python train.py --n_layer=14 --d_model=512 --n_head=8 --n_kv_head=4 --head_dim=64 --d_mlp=1344 --vocab_size=32000 --activation="swiglu" --norm="rmsnorm" --norm_place="pre" --norm_eps=1e-05 --positions="learned" --qk_norm=false --attn_scale=0.125 --bias="qkv" --tie_embeddings=true --parallel_block=true --init="normal" --init_std_qkv=0.0204 --init_std_o=0.00385 --init_std_up=0.0204 --init_std_down=0.00385 --optimizer="soap_variant" --lr=0.00291 --lr_mult_up=0.701 --beta1=0.95 --beta2=0.95 --lr_head=0.00642 --warmup_steps=200 --schedule="wsd" --decay_fraction=0.403 --decay_shape="square" --final_lr_fraction=0.0 --batch_tokens=[65536, 131072, 262144] --seq_len=1024 --doc_mask=false --train_tokens=450400000 --steps=3310 --dataset="wikipedia_en"
Each number is 500 + 25 x the weight over its row's rms, rounded and kept within 0 to 999. Layers, rows and columns count from 0. Numbers have three digits each. The size before them is the row's rms in percent of the matrix's.

# down: layer 10 MLP down (transposed), 1344x512, rms 0.204, rows 351-385, columns 0-127
# gate: layer 10 MLP gate, 1344x512, rms 0.143, rows 352-386, columns 0-127
# up: layer 10 MLP up, 1344x512, rms 0.147, rows 352-386, columns 0-127
down351 097:499497481521466513492488521456526476522481504499486554485536483542448521481485514469495543510527467491522532498514523482542487501515483508505503489510483497546468539483494520521483473492517495491526488505492500528504487527519478498507510500493498531542480513537483532513529505473489500482517490519481504524474544534508508502501438486478544510495503503511507496490533543530492559470522
gate352 100:518512520503483494567490500489492435504536468463494539515460561530495457442539560475515489507461503517521488488511483522516532485452495526541479549509517495515488470537507505520516501492493484497492475426496500489481521516473499494488487492514498462521535448547519522500480529490463455510460526519457464509537499465503532560489557512497481467512513483495539487477466488499488502494479
up352 097:497477504479509473470483489517514518439498529530502480502508478476461496514489509499498472547503492453489499499516485465502501528462515518530548445483487515501517513508510463487486498495491533452476461549536500516538465472535530503525465545495494480511488500502522508504464504488500499501518542474462511501558496492467528457477488501509520468495455504486502534507511474484535511506470
down352 104:484541494489507488493469533485491490494488547496491509506504474505500478498478526484527516500492490495470516485544517543501540448459544506516527487508531527476460487502492477482528507487524487517463482516488520491515471526499532425463502543545520442486550495493536521515516527533489507496470500485524470510464483505504530513514515532473481461518495477448537482520500480508454522471476
gate353 095:483473517508514488494489481524477518500474489495500451531508478509459508461487493515511474512501488533473535512495473540498483478487451465478477476488523526509543463496475506437536481549530516472529497502471502498510489520508479504458530519530541486511512477533465514508483495500521460525545530512481471506524476484504511472452498548520534514495470465503495500561437525513545535492544
up353 095:516483502503467489495475467529537568494500510457516479537509530468522522454499442528507493564492494490498468498526507506495491441495483483543468533527527476506531448520524484493509511500495461504449514469499449513493504526514475468487493531522486474497520522449481519495516509508499478492498538484481494531501450489519532561515522510537522490482516448524495528518473486542557498486508
down353 100:516478472517512535452520474483505490482508518525448515479522491486466487458511485469507523465500545540469508514486487492544508509458482522522488532472495481508483509483501489484473483528508564506517490472503476476449515475511493495475498472490488513475523526455505474495521509498506496500522475529501536496478496556556503497540507482528511486460522512468497456489498501498463504515527
gate354 099:483506503528492546483483499496550500506497526520507478516522544543555518518511533509483502522493512476551474506517492499501486490522477488538482490509482516501509539523513532528463477480479484523516484524516475472497506518484508522480496499510548528519509517529466517505517492499502501506530502465513496525484492519524453486508503519521499449487510500512485496511526539478476540492534
up354 093:506521516462508508490491475503476486497513530472493502555529510492542453523498525514519482537524521503544494464538542518494459546533516480530520485545518537486494514531505484510479543459503491478495463525509528469556527469483513510494509465497489521486560525566484499505469507519489498483430493475546552468487500498438477522518486508512492527473507477445457483497530489509505526532498
down354 098:503516494340497480492544507524533511505510499517487538474504500498477483546486515556507477519510508499514508522520502494525487505448494450528464488492523500498513520489490503547493504499521498514492500483510497508554514522483492473477459475523533515517524467435511477508494480513545492518493511535527509510487483482485497489490470509469521537470490484505485437455511492502457536494479
gate355 103:535531513478505469555479445506517497468521458548461479462494473520468499453489493503498488528521465541471549484485520461456528488491487491465471476460533476461450514509537463519500534479527523529501487523527486484500522495528560443494510518494462512484471540513509500484502494487520484507489466522487526498505455523526506518525504513477500503484545493493513548512516507531502465539459
up355 097:472503504481491500472512476490464507523526483528485529452477490526512513471528579519515505491492524447535497514524515475559508545508526488513511505512552491538507470529493534510498479522531492504447504506477509466482511478512492484498510473498541491533477539505527495498470552511504555454543499516517446471501504513483484484511524483536507516435507520511489481529516465499517498471500
down355 098:434479469476463474476461463498489507480496516502505497450496521488490493544491541527531500498498510478519525467530472549480487523467444518512529505545537458488505500525515494477499522484459498496518509496468506505490474494498494438549527491485535556497513465462529487514469479486470485524511503523513501470532567480493480466517518515521535450530516495497506497530480534519529479503457
gate356 099:534513518479487506532462485534453500535517500522503537501525508522501492538443502493531505513482475514484435485502542509504515484521508545548511486495525482465471489476546511505499507490502495526500494522494554521465526491486472520545442538504457499468511529494525515492472492520490527482481501510496486515540467501508539493482488503489461505511513474529486518497513486506564530475468
up356 100:505511560474475530509441501497508467494518456447527519486474554513504494516530482495503502554485497493525515474475514470489484511534471513518509465443540511515500511540512501550475508530519518528472468488520547480530499496517521516510487544492492510510487504521506512516490483537490501496517522514479483526510459483489508509444523469486442504492474497513468505476501494482545519522462
down356 102:483540536493514442511516508546485471479516502533456527495526442518476496505566496474478516504502475488507501471510495452495503512546520540497511509510462492521525490512521526453547462451480521449501498541500509468513517436503480492493528471482496477479486502492556536501496540472491476505515487530464475514523457521455494499472443498488476508433506505453542474535448478508504518529534
gate357 100:488516507479518523510513467488503499489458495498496497497488476521512521510484535484436488506491477489506554490491514489509514461523481506534497529510488483516444524438494508522472477511550468552464492497473515503465482514526492521479500494535493464531469542500487497513500487515528493505489486442541522519488484520449494513477471431454546466477509508538486529453530497534503520490464
up357 097:500468489493492521519501491457515523462516484495468507522495502571522484496411507473504482450482477545474487483506485494501499535531487490522531500557515462498509481491475504539503496514493540534517493484506491491483484487495496475510525517420498549505440478545459488516441508478465499523487444468539523476478533459475497528465496503483464506524491510482511486509528511547458513479465
down357 103:480465497507514532519499490516516480509479480531525483500492516521492479524435496517438508509488521510470475507510452490449538501531547490485500513532479451498438464496518517527517457495476465521497488464526534498491547525463499550541491473534524488491489531522520510501515472490508516509481500536521537520506494530497502498506513501491456511489507492487497478516475473507503535531489
gate358 098:485499512488515536499515424484522516496506494514505472510480522515490525483444464541509497515475522448496475509493538488457481476505515480537571537515486507502481518524460487473473502487465473463518504490495523552466478486492468499506535484519491498536473490483520523498488533508529514503524535436526523486518504471533506510515498468486508496504486520492506469546481489488536485501487
up358 100:479522514523514478511543517510482483439468481508511502512483510534514493519518486456502501490516496497479512501487509477468492429494486496530456479501518512475516508487542486482469507536477534464519476562506493540513473498525461503525516500537466485527473502488514542512546489487499536517499494514426463519500516501507523464471532519540482493545521474465528462497492503480494553530539
down358 105:546517499521508466488446508495500533476482451477496504477500537520491505505513503506465475491421478471481474422555502474523464525554504500475511459479508529491503523520433487534523477558479569537516530463507480479514505498494501527506508494496488539490526493490509501548491466474482469477491473501462498492519472503527477501527523518481494485511524503505473512471475510496510539507506
gate359 098:494461475522525495548563473519488481484483501510480554499517532543497499509489528498465510501508490441533530509507506509495504529479491525486505503517515493532527523496482458529530546498464508507550466485526438516494521500521508493506512533514531453479511452477492503508502520497510507503456468489498477426516484523520501494503517494527526537522526509501502442522491514500468481475506
up359 095:530500520501498525475486513505477509491482501519518490495528511504500534497537489522524524500487533506493587544431507489516531535472445480474446500505532521458482454509459496491524514546493479507501481456502467521545514499457464529498502490516515543449481508505530510489506532483486465513549478534493507509487474479505497445517514528474504511492511527529491553539519463468492486504517
down359 097:440504491544494457504534505524479515466465498538487476518505526507479546508526525464482546508497530501482534518471483477510490522490542457497531556508486485513521489477494500499550461542513478498484488456506519541500442503506502497471487475494523533455486528480525525518554529498479490495536484557507491514491479485493471499486502465497484511496507495482528538464488483474507475501508
gate360 097:512479489483500487509522526489508508535494502463476473482522494500499488545506475507545460460500486497511484528473478516501515463527525529470490510459531521452488521517533556541530503502528523530529484451541541452455499532446496466506505523532491501510518539513492512503526470492490498510498487504508492488540474553470550523506491527482472437524535497498528512475474519484485506494527
up360 097:499525469517494511478491493546495525524535482507534482498482524474536485501493505497482525521474462486486524449509541505539536514532499460543512503448522520499499518515499499494460512477493524510525486498506477504506483469487521514501495464534495508476518522547505504508495513515474518508514480470486490515511433499507498483511551433546498507462549556473501488519532511494507511493515
down360 102:492516510444477546494515513535545500497511502490544499489490550506517489470439517525473482555525533501479507530495474476488467508507487484506467512545523491514478485525507567530500506481521508516517489505485474496509514534511497479502516495500522553524538516497463495493490472497480506491521503490487480465478486473502462493502425515483463511499479483475496514499520512468509469462499
gate361 098:469504520503479531478535500503490502499488490486524511481497468490493532456489530504566465508539515515557509479505568512468502493466474499509491503491485506522533532533489554540516493467507490461505514500490490492564457526457493527502518464519491532510529507435491505503553525503489510488453492505537481493537536482507486484534524485459512582548499514445490472514469496467531520498494
up361 096:506542499462526495470463515517490507509479524477501472506497502494479502461478481490539501525510451527491474510509508509487539457516476472508509505514523488466498484499539468524428515483496468488487504466495471491483504481529521500515503510504507502506511481495492511515491478501495501519483521506563471521501518495435531519552483498452504512483483484468532496503539484478511491457542
down361 102:523516555508534497506511503485480470481508470512504526543507532501483501529493517436438510497475458492491522526545510494482467500498444517450505487533497531496493457470529501488505491497519515488556527484503478512489495523485501554505493538489472521498475496565517488496496502533495511498513516523478533506497527512490484478538553471532525449530470481485498534540530556484476516542483
gate362 089:491505520504501503556477497460552530537511507535488516505492485514530489496513510503468488521534491482480483500486541477519521480511496460465525546473468529473554501486529520530482489476459480524478513509483519517445472487516501496517450487518475450493532529474502492512488509519495513533493509518476527506477442480558530503513529493526526463514488533498507549476484436512503507500477
up362 096:509467505491504478444487532541491504519491480478526517499508510506504491519477462508516483475462511480447508469486502506487522486518498510542436481488522485503477515489481493453499498506500526478502535534523455508523529509521499499439503522506536488542500487496504510491522493511503448514485487513528488447517499519491505528526495500477447527498504517532477486489533475466500536472439
down362 098:502526528481455490484502518499494491513500572489535510499528560483501524490488490479482483508478548485488520507552503535486510525509456522558488501519508492506483558490467500536519510494516471475584484510547537468489528472506493528516510527511491519494526485516470490504486485508493544484466513520488505499472476494518485529528496505566492516494491495528465507474492477483508466490534
gate363 100:513480529501471507530464499488533530511488532462533457521523441489510449536493521498534499503505541521445462529503511476483493536541466500497490542503468502479494505508473495481532471509510508504484557494553441542486483509442486497472499523533505512501477483496477496502472517489504537489468505474506470475504472490496510498498522494490473497491555484490488485474477479489493521506477
up363 097:507481521472509512519529489489520463496491478495513494508523523536522508480453486521493469520465480493516498471483517522505514507498492475511532502535507478497490461491457538477517497522462506473492448497485528543487515505567519458520499478515531486504503479485478477494467512428473459519505505518475479531488554542467492509505493478507503477492480536513458486534536524479507487504455
down363 102:510553479493513484476513474481524482486461464533525493482505506557521516506552475504501513508469466498496448518463515533450521474469472526488497511510530518535500498498505532467488502513483492499488519519478512486511481499486490505482482506482529480469503495494496484488462508495498483502502497497487496526512513523457468508509499450536522515479528514519484460530509473497493502531553
gate364 095:502496512504524529483500476532498449475508465513486513515517537516501484533520496496526475510515533499510487496437463531441526495492515553497490475515509479542511510475518512498552551461510496476529491559519479520481486534500513481514467514481523465491533516501484493479466531488508484478533518519506485506517530463482516477467520507470514537457547508523449491498533512534483493535498
up364 095:482456498497516442519490458475508448522521521497507476470466499510506479504500486498511458511512517468517484506469516543528485481519498495497483510511448477487506521529525509527483478485453508476468520506441515448514469513504506484506534504548479502467494479504481520492466528468543525528531504525458505497438566493473485495474520455499512485515517516526505458500482501487496489511516
down364 095:529522498454527503533559500541497478526526516533514498471532495470510510530475491465460515479485500467510467503490520484523520474493468517529508509453487502474499509476502447498481527464479474531454474485515530520478488544486492534507525525571524477516508495514569521506478543467491493476530518546505478488484502470487485476523483509456488489499503494501515491484460507488473498491497
gate365 092:560447528487471521534462503522488502489548522482527477509495466503489495451513514549481508495501519550514458495513489468468549490512491495514506505518475487500521563497508481520496532517497522486520524501485499516466512503497505446530531477496521545475495508504532492474534500516546500526527518488452460500487517487483477460511494497473481531526468521498507521490522506510505518511497
up365 093:523510514511481504518509465497519512493473487497558507514499503501537491461490557474478519484512505492501505489509496500566483489484536498495470500490466519498516478457499527489502519499497489444505495485501509498539461482492469477506493489523521532491493508499499537480495474493523481484497542483497509531544512500508492441502469514516528458520508482516533479525520539492514493498500
down365 095:555495459521460486507486509548491544441523475515468484499495480431505518468485477510509477480489516500514503512514496494519457497537465500489538508518518497507510527473496544481507488508499490505492495481534493496541520483478467483521522491509530441503505490452476558500505512496458466476501492523500544473464531447499478507467497510512501462525478492535453465534519492513491534496509
gate366 094:529502528479498502524496496526487487494527507554502507554526533523532527535470484491494495519498481481518517503474487481502502512498497494521495454475543489503521516506501478501553549535516467509503499451465503486492517463492484546488505490439491453519537510515510498543442490531480523505473496505477509458475505517486512509540484526515511524500486517447527479515456488450488502519506
up366 101:517480527467515508508500528553481530491517517468477494492534509502466495493428472490534522494530543517481450501550510504492522555512488529498484469468515499525510460528503488512490463522486504467498483499485480465474452530507521497487525468551505483517528489504526520482528502471493506495495471482515511506489512502478512512492486554503524470494514515509478508521470515504469505519552
down366 098:502465491548488535498523479518487458512498528485482501508535465519499514525507529494509486465480477484455508486471507488514480496451455474481478487528448479508492510538502467548455491535489492504505477501467574501527422496514482522523522507506481518500508498518486479482544495443502466522531521521486471510471468477473471490494469519518521488467443485533515519542493507525532468532492
gate367 095:530494458460504495493502456498520493485518468536515489516490483508502440502481469519511454498515476483486527501494489531497516524450487505471478552518513493523537506528483503496512526523477479468464481509520581531469527487481526490517517527488500523473460498489472514475546537501465501440515527520524428489467461511484514529498534462460487524531505529522501513494475474494460510520497
up367 095:546480482521511489520490511535522495514481551496524498502550499514445459533459531499486496485524487499417539478467496480503493526477511511506484475526503494514544522500506512490493480525483521501498479526515497531526538515494498516536483507486498523481505439498488468475537489502485528461499527511521490496480486490524475529476524497450540516496512505485508497472495509506486519472485
down367 101:481478504546471527527474529457515492456523517490513543491494497488501509532466513499497491549477494509477489434495504507475494473475476531527522500487510509497513491518509483520476534508470482493495501525504522499519513529563510581478459516472454514451500500504507500434525502448449464442499478515513511516474508509514487501497480520461502456471508511531506530539491510504525518495507
gate368 096:493484440491512565507486561471482537488481522550482493502507482505535520524510498483519507479474478452502552498470506512486540489541520462473448487487489468512479515503517503480508555522481499504529461531496482538537512490494525491472499552472543505525514475511501465532507521535510529489509492509498523508517491488498500512516511508466454546488534481491503465456472486531486491529506
up368 097:510510521490469471520488468495474512465534505519490499552516488521486484541504537520511491516502510552448531526529509513517485514524549537470528507536491499542515496546472539530517445533486530483515507518522558464521538484550497548511490522505469459514516514497498503494473461496478466495528518521454482505483483486526504478549488484506495484483503511507493490503511555536484445520485
down368 100:520526504538493473429492478477501516481492503493509468516491481522476473532496484470460480538540528533528495459495502500507467493514339508512526513522528519542475503549483520481529479516514498485527507468500497500508473499480482514493496513506496484537484531481504511494553468500465496497450524458509465535492519479475530483472529491519511513512556475490546524511489475471474493498521
gate369 097:537492514466487499548530459497550496474526439511479492504544513501503474491504499507510516485500518467514506491507476459498480489511467462517513511515527492484511502532470539459488483522491502543499490526513506532468486465480475540479509474517549553488465480532462501494464565467530516523513487513511528494506502517492487505441560527504517514457540521468485517497508504458467496525499
up369 094:520520503463480486484475502502501496482478492508496505517491536476525501518489560512501499482507526477479488482536509489506492524544496483487526530534512514505542511507506543478450497489473513533496514525495498530508498495433485537508518488476486544487467502527477502493461513494506510536525471497497480531506489460530495520498533551501509532479564540499478507505515486500481499543496
down369 097:519523547538480509539480477539458520479458486522494491483522536522489489503459530500514496539464503500506494510448515514476474490469502508490492499474499495522494498522534515548446469488479515516528492502466473528487516531512489453506483501476468528527502540531510517500510497480465522481492484537557501524470504518494523450527475537499454509530522501530489592507494487502522514519492
gate370 098:417503517510495509554541490515475489528505519472474516489527489497505529511525500480480506472512505468497559496516484556512481494498493464508521535501487543495507513539511525493488530484517514522541472547533509538495529544468466490509521493540483524480488505525489534503481506473517526457533499498482473479498482475522449482477514469471492469459578464476474471505497473540572513474488
up370 103:526519498489480539478491502477530497523510498540469488513504459495493520487498482500564515512513516515466509560486468437476519485485529501514471535435494488522485496499516472488504506467469502533495497509451476523493509468494497474502473471496486497488485496514492470486503500523558510489510475443507507515499526469490488483558507471509491444502520517527490459544480506529494512513538
down370 104:484473498463491521492539529553457494525554480519476505478477499511498493489542492516476521502522492505486497482469545459513512501487490516533459432489474494517480522503479512525504489525491464517506463507462526518516474488476490445532534479492496485508531483461505487544473480465521502565421502524484502475480493517516520504499468498538562457517477514473511531480479490507530466503507
gate371 107:493490463489523499543504445496500456504475492513494564551507497515509514434473518490481542520510502463505490543481489518461492511523486457507510490515465467479501534522553503504491492497459475478490485516446479481500498499477478508512526514482528552498529488554473486530435519502514517533464508457523488493501484467530470505530494485474514535489512490511521461478461478544500529501472
up371 099:534515489506534513492502500440481525498480487525487476491518458481455487448488512453490525486524525547513498489479489504519515467520470499509475529519463478517496509508490523519483528515474533498523520504485478532497486552500525553468494453492534470502536475491487503538512469507494455530473445496541559484485482480461508491535532506509503474544526492487493457470526480461489475482465
down371 104:523495506513513471505489489539515523527513478538530496478541483489480549529439483481498537514528504510534479529490454496482539508485519475480514535539460508531494502505516490542544465514474497489527483504502469447474490468551505504522477496473485510512487461485448492535501508513524501488486465493481500489518472528461495459485497530478510515489510486521509456466523474497503528498526
gate372 097:529510528476461482506510491495486513478479524470477520451502512493504505517496505513519468549505509524477526503488537520550507507515506475510529544525527522480562490509506533482519508478487511490506494492497502494498502497510518527503502475543510475510456483477498502492489517465533438481493454527489506461487504495491466507516503434518536503529488468540506500534496497508538490557517
up372 098:512506499534478519471483512518522526499444501475522490523505507439464485514496514488498549495502478468528504499535482467498520505484515526518491489516474510485459491495543479524507485500527500486566470513498461522474497495487466514489489527501471505505509550508472525532507514501556461530487457435467506541483449475509492516484521479450487505513508513483480470505512467438448512537531
down372 101:514544522432491484494481513512483484508525508504481510504479511465456476464469503516463495506461497506532493466478523490548545507472503469487472462534525507503454457534505478477534521499508520504515518505450529477494504486489456552467528500504505513522521473520515506551500499529470486523488517476490511481513504532487515489505472516498517493469538521457474457517485507468454521535525
gate373 096:495481470527494499519478490517550539539516509520554496523532548491478438490478501547490477470473476505520469486492510508485472463470489490502536511491479471518536577544471450499478510452482486511508469495518521507533519480471494477499504464485483501526491500528502500486512516505575499494530510498478484484492524505539475489539495543539528452460476500529471462524504485465509477478488
up373 096:513500534513539557466473459487446469510505521505511486486504491538501504491507490482472493558484497503477475507504459487493502545483482522464482503494491501487482558497501468499486508509523519493510491518488499489534488476489500508516547509518499487489499509500490504475475478546487497483495507482498455494496511465503480510519518514528512505526521440485559528507513445499465514475468
down373 098:476480487407509521519509458518429494485507485496498484483463512502496506500495502475526477475498478534533506450470496512518474503511434492520507499488505487511493494524488522499506527509530499550468518511476471484475513512497484513541488453492472490500507528507498497511495526505509513479476477550512509492510513508508496499504510480503514518541555486514491422529468510475522474512474
gate374 106:499499494459494501477466516523509544477528493524513486522449451496525480513460489504534530537541526491485505485521492508465486477506478529507496508513553490472504520503500530519464516448489467486494491525533527500470476544537545521513534488483491553506488518492533522515456509439483492514483534507489507499529470464503534469495500479502473473507457498497517462512508522515478480490490
up374 102:465495502499493527477539535512505509490480463485541474480469508505552488493472512530518503481503489513493468477494498478449530505463480527447546530476518466466498500516493524500437492462473479484510510505509519480489484523484478516526550559490473563501517493518509535517507525504501473515471508495467496518545454542521542525533495497499427462516477488513480521508472491533507523496519
down374 100:506493499492516502501503495485547519483480506506518536490513476477488456499514531512486515501529494509488508485540505532494517488495545500502468546507501479487526517460469442496442512521543531505484482501508500515495487490506491489507496534514525507498496494498514529513505495525499538506522486490523522522457530502489546494506505536481464514492530535476455478493504500465520501487447
gate375 097:538524515480479515497520472460503537495504477505513475474480505486544535495477535475482470512507509508492512480471535497486510509472482510504496553480472496492529494517488493491502495466511512493474509497579553461484539446531488472512502531538494538507476479475525492497547544487466490483486500490467524488462474538468521500487476497463516528536543542479498506493509516493507505526533
up375 101:511497485493521504496506495515501483533441551516500523512518441475501485446541497461540516513486508518484523441516520546531488550525474474509483501465520493449514496523440483509499503469492499483476518538501568490494458487540493495509504490479526470511479460574543505498467541534507508499542489476460494501518491487543478558543506526454449504541526504543554506503513524510464509520496
down375 104:460473486542492547494488523512518503496484496513497487500556476456485485521482489512521497528457475537485521513491525511446490520551497510520471511534499548518493504528475519510520468462525497469493471520460543461472512490502499505500519477501473480465513524556468522504506521514472434501533548487525481480500516469497509470482499528467478492517521519483509465488526497478499523469469
gate376 100:524487520502479518504474455584471513545483472545458479510469474517502494488461521503506499492541466476537520518515525480494518477506484500469500506516524483485531497450471466446528517479496455469531516497495490489536500495517520498476466493485467509515501521515467525491479505505508501532512474502490511496471492497507521454479508502490526513538503504507535552518478497514487483482528
up376 096:518520535517484554476506484538469464470531556447557507525552488488507504535535463480523481521519480455531535511488511500506505495468523495545541513519541487474495518549483507492482498511520492453549518500475504514509525487481482499494510517472529482464504458535519485494517490475509549512528461453477502497458509493492484490488477531485452516491485484498500481497535542521494515525503
down376 101:464505489434487479523475504523523491500524505503503494513460515510459506484487544509498517455508479520484483490546463504506486504504506526482479445494493457528503519504529484452526473528487523513555497502511518471514505514511441499475480515446458494475578453504503478505496529522451514494446512482511538500528460480501495523514524492494507492522492455489507495477484542493511463544464
gate377 088:481488507472504490504514504556540492504507521524469520507456499533496461485486489524482533476535494465493502451450502507504516490481469490506490536534523497479559514481485489482489531471514508524510538519520457466495495483530563503490487444488478496506496459500507511486487532510510501500464539534533492468479502548496503490424479525470495516542494538511482488559515449512524476546493
up377 090:475505551491555522515464465553460535512497462479470466511496501479531472454454490547489506490487496486458483507479480484490509475486504475504527565498474493484520498501493505481475499511480513520537521460483519503487495516511511526518506511496507460491498509508439508501486454535496518480447475554481490482459497491499532501508516574484482473478483478493502512515474466551522491430471
down377 092:519526528518479494481480482465503467522474549437493480513488498511531537476479530492550548507535507493452505499507476532462442497484510500501562496531492479475482514510519548521482496518467502548538529499519482492464480486462467529535481462506499501491510519510514528504442488517561468490437536477503486524467524507463504515504497522493539467499489492503461469504487492506459528484501
gate378 097:500514520481515455491533523547453450453527493503511498498479498479551505507520508454478487496437504484465545470513512503517472507507498512552453501521456526471467498534494526508509497530467453508515503467538536474488499520551471469481460519526472504510509500477456507489493502554519498464501545459506504501507517484492486534502532510488555485556505527502505512519561505447533505519453
up378 096:489518485515505521525489519519508519489493496537516456515525472519481497521500518492482538516505512553495478557481549493456484539499463463496477454489510546487487503500514492478489499552470508503493498507534472491513534506530523491491539488443508513531462488510496516505516487500526485479474493464492503539515495495521527528473490467512464524454523498501527515532451472521511475484524
down378 107:500505521511536471529522466494524506523490500540482516509475502504489492466509483492470473517479526486491510512499536484489473445488479486505510495517502485506541537514489497471442475515476508524526515480491474497490497480472532507478499508543508508510493496478478490497469479463490507431487477463490543480522503519498514486541485504484533535486502452463490510526467466517458508476472
gate379 111:514474475458515490459498483469488537501488495485463498513490525520517497490485510544497456521509448512485511467509483560518500485482514492502512511497486444513440506463468484469520488482445507469498492445507529491472492508528448519483557523531480503480525501468502481500497498492546514479488479542504523493533542492473483448539502432506495492496520493514544490491506435464477509509511
up379 107:548485484507517488513545484529493539502454504475505479520500510519488502475468521487523497479516496538486569508491468565514500494531497493511560510480491495480488478509494478521535519510502504492521514457478521482468500513508510516457519503505439487506479501484457493501474491482501513530501487554498514471528488505496512497495536494525495486510476488537518516502488491494461552517503
down379 102:493503513563492472515528494515532491511509499535515504506497475516503535481492513488520501512488447482471507484530492483498514507542552485504515497485475476508487514528517511498491466484529499470499490466497479514479503514487510500496543483481495478504510491494486495518486483528527458499529468505505459479489491503478506490502513471548479537485495523551513500455479481488509521516521
gate380 107:541512499461516484490506507508503491539519491502523507507485482497523515511498475501498476503529533465465518522526514492489497521527514484466472469507497503502511534452493518490524532463480498523466513551544494477486507513475529513487499436498504533518506501530503520485477532452527468512538463532492548521506530496523542550500506533516495516475494507472514491509498481503506492510519
up380 105:477513530516515492472510524475485503462489500505489491460527505513496498506531501478523543494456474491525522495540516507485466515509530514544490494485498472519474496514504524545515467505521515522484491458452491454490512490527466486506488502538509449522514534467492483527496497502543492513500528484490536468501485501480475484501490460539486493467485471545454500488527512464424457517473
down380 097:456503487450504524496513515514474454492496520502501502509532518522500513471469514523467497523507489514467520491530469500509532498505414501506488494510493493483474503493492515519510526476463424502499495484508423478493516490503469484508447523508515459525540492489507457497536480469537545484493505457470514520479491508478475485451448506473511515506512515495544463508465540503519512519480
gate381 096:497506470542439501494515500533442513478519538493487524513493473504564483520505504488468498490539531523480514486511521535472523497467501513477515513515504544478562530475512509499501520529514510493446512532518466536502495548507517512496467511507489480471528552483456513516527503496496504463470483506483544494486485520543492512509507507500466467522462460491439465463558534531493521542536
up381 092:458496485498480524489514489454517527504460451522555518493502490522514518493480511470432496499476489515503533538527528496491502506461473508494549482535520494514469488487528495546498473463536515478515496487535537491505517506440508539495488446506481504536503431473482539532472525522488481511427523535464468522508468442491479516465523514509480490484466469552528488474497510499523500465558
down381 094:492488476567445473456512483503517512508485469502486540494474486497514505471462509443503498506539505476513492566566500486508526520469527494479462510503534501503512492517503479507465483533492515506497471494503528520482493490458503473507497510486506520490505499503489467532499441510492531535515497520516513493551526461465506485514500447484471496485476546477489518486509481498494472478538
gate382 100:462505509477535493523508492503527508484509464454490516510526542550454486472520499497507532480524530495463505491478525491529522509505474475494519533531482528498472450533546521484489498483483460489460465503463531509512518523526507527489498473507504490570506480537503530505524495513504484519506460459505491495502507513502506517511539526528506484486475500487493516458513539470521528518487
up382 100:503489473528477506525457495503493526558526515463516513502496531495504530545475532505495519483498536481515477515522487498525503491478518519475531529522493551480514442547505547509481498530480523531474519493490482513487534525539455518448547474464528495471496507511523478510504473477490483541520498540446469488561516511473501535501553493509461475513538509462500439482504530463472535514513
down382 106:472508488538519476489502507521515505443490510512492504508494502496526476447476480463542461472495547477495485484505519480524518518520446468527461463495496498510483488488500513482530484489473472551459452487476492506486513525523510492515498505527503499561520428548487524437534508523512476531498485542515528550440551508462513481479519514537486519501526480507515432474484493476536508501518
gate383 097:524473483532506506530497495505479455441490528517527501523482475497497500480484494525513470539535487536540519499477511494459452487463439490470518518512501510529467508532527462480503460497533482483488489483507461493481533510470508538509475524540482479477516443515497474478524483502529512480499494545523478488510482479513530479446449515495526495536444520473511437530520461535473504531489
up383 105:513485466429554502483513509509502475458490483489505513529477508466489477523494485529490491499485486531511493495478482499474493491478480489487524503507502478538514496500520537521538490523523545504504508467501508523536536506472455469517477519521494502466538505464491486504472483489525533489475490527487476491521486465533506455485445525490533494470472495486521459536507511536476486478476
down383 092:510531522514497524496497522472542489533503515526514484467503513494494539521471480491484545480468476464449477516494498525491514439526536497505466490519530490485473507456497515476497516467470540496541511514548494488486477483452516492491486493492494495495475530504496539497490514522495470493498522484497527535499489477490523510473516501486493487501476465511467544456486532519456490519490
gate384 100:489467513503496479507506516483522458498451550541489508483501502468486488452515498507484516490507518496512520480519488493489535471524479500547495472462483514516445518467509542434515508520497497464499493532479497460525469509538524451497483487506528528480509529504542537512490525533536471490524494477489544490443471515489536455481511519503513483517495498504466493508529460462488502477525
up384 100:496503544471503497505509485503484501461519467455465497504492497478538477492447456513480561499490507505501500468518521456535502466531524459491481479516487468486509481509485506504477474486450477529518522472516459542472514513522527486526482489514483494526497518513481512480478503491518554466514478543496500494494463540463461503510524510474529525502505516486528495516532518507511486452482
down384 106:552513514450528471511526555500539542500526439492506503453489499492503516480527506501516549536488540452505507498514520523545522491490531471504510513529494479526473533509516532536544466506551484529481483486510510490448484500544480555520501489479548499508541498513529494472457497515499517486549496520504511491536476512511441531517507529511489516523512524522503509510461492551527493488497
gate385 106:483476518441493508475507482477528504530503519470519487517482509466456519491499491500515458492503540509511498465507492528502483516492500501533552491508484466532504490520450491505525539535520482513470531537512494495470503497480539494496505524497498432526505473505533513517503518509522477478470450502518512513505508488510493477533468494495491500451536520516467504443523503465510538469476
up385 104:519475492510480466519515502542484537517479520507513516526507460544489555520530513519467524518467474491516526502477515485541538515479493482524480478471525548480469508484557496435509516444483460505500504462489492488527496529481485449544492503548516517496478524521504480498463521486522486493514544519471496538503513494543541535459505546535482502472487455481480449474485418493488490546476
down385 113:542487491522469496480534488545516466457519491504494466469529538522479484507466531497497527471508518474511497511514525528486512491499425488498452447483494532493476531517490519436473508481531496521512520481451492510524508520516526503535504474480528509494508467494518458492490543514468492533534499501480515503531507499498507509509507504514506462523510503478483516492415505473534482507506
gate386 100:475507462518444506451460488517489479529464475473525523544466489458471463485522535487440468463503508541483535531490505538498516495485493451486472478559509477502501510486495486476524474471472505503507523486519522514469526532493520483484509531519531544476470509509536516486494499506448464509461497495507508494525494503526472512506520527448478543547517525501468501501504497525480506491532
up386 098:461465480457506516499483476556459504512497516519492509487521522527506480548516514489484505482459480540545539519491477541470494498492533519443486506564531501512463427509510474485510486479493516525495524513484473518459483517494490497452486506504534529502506529513476535446482500451461543493520485457514474486536498474497476497489491484501505521483488504513529466531508474475500494526500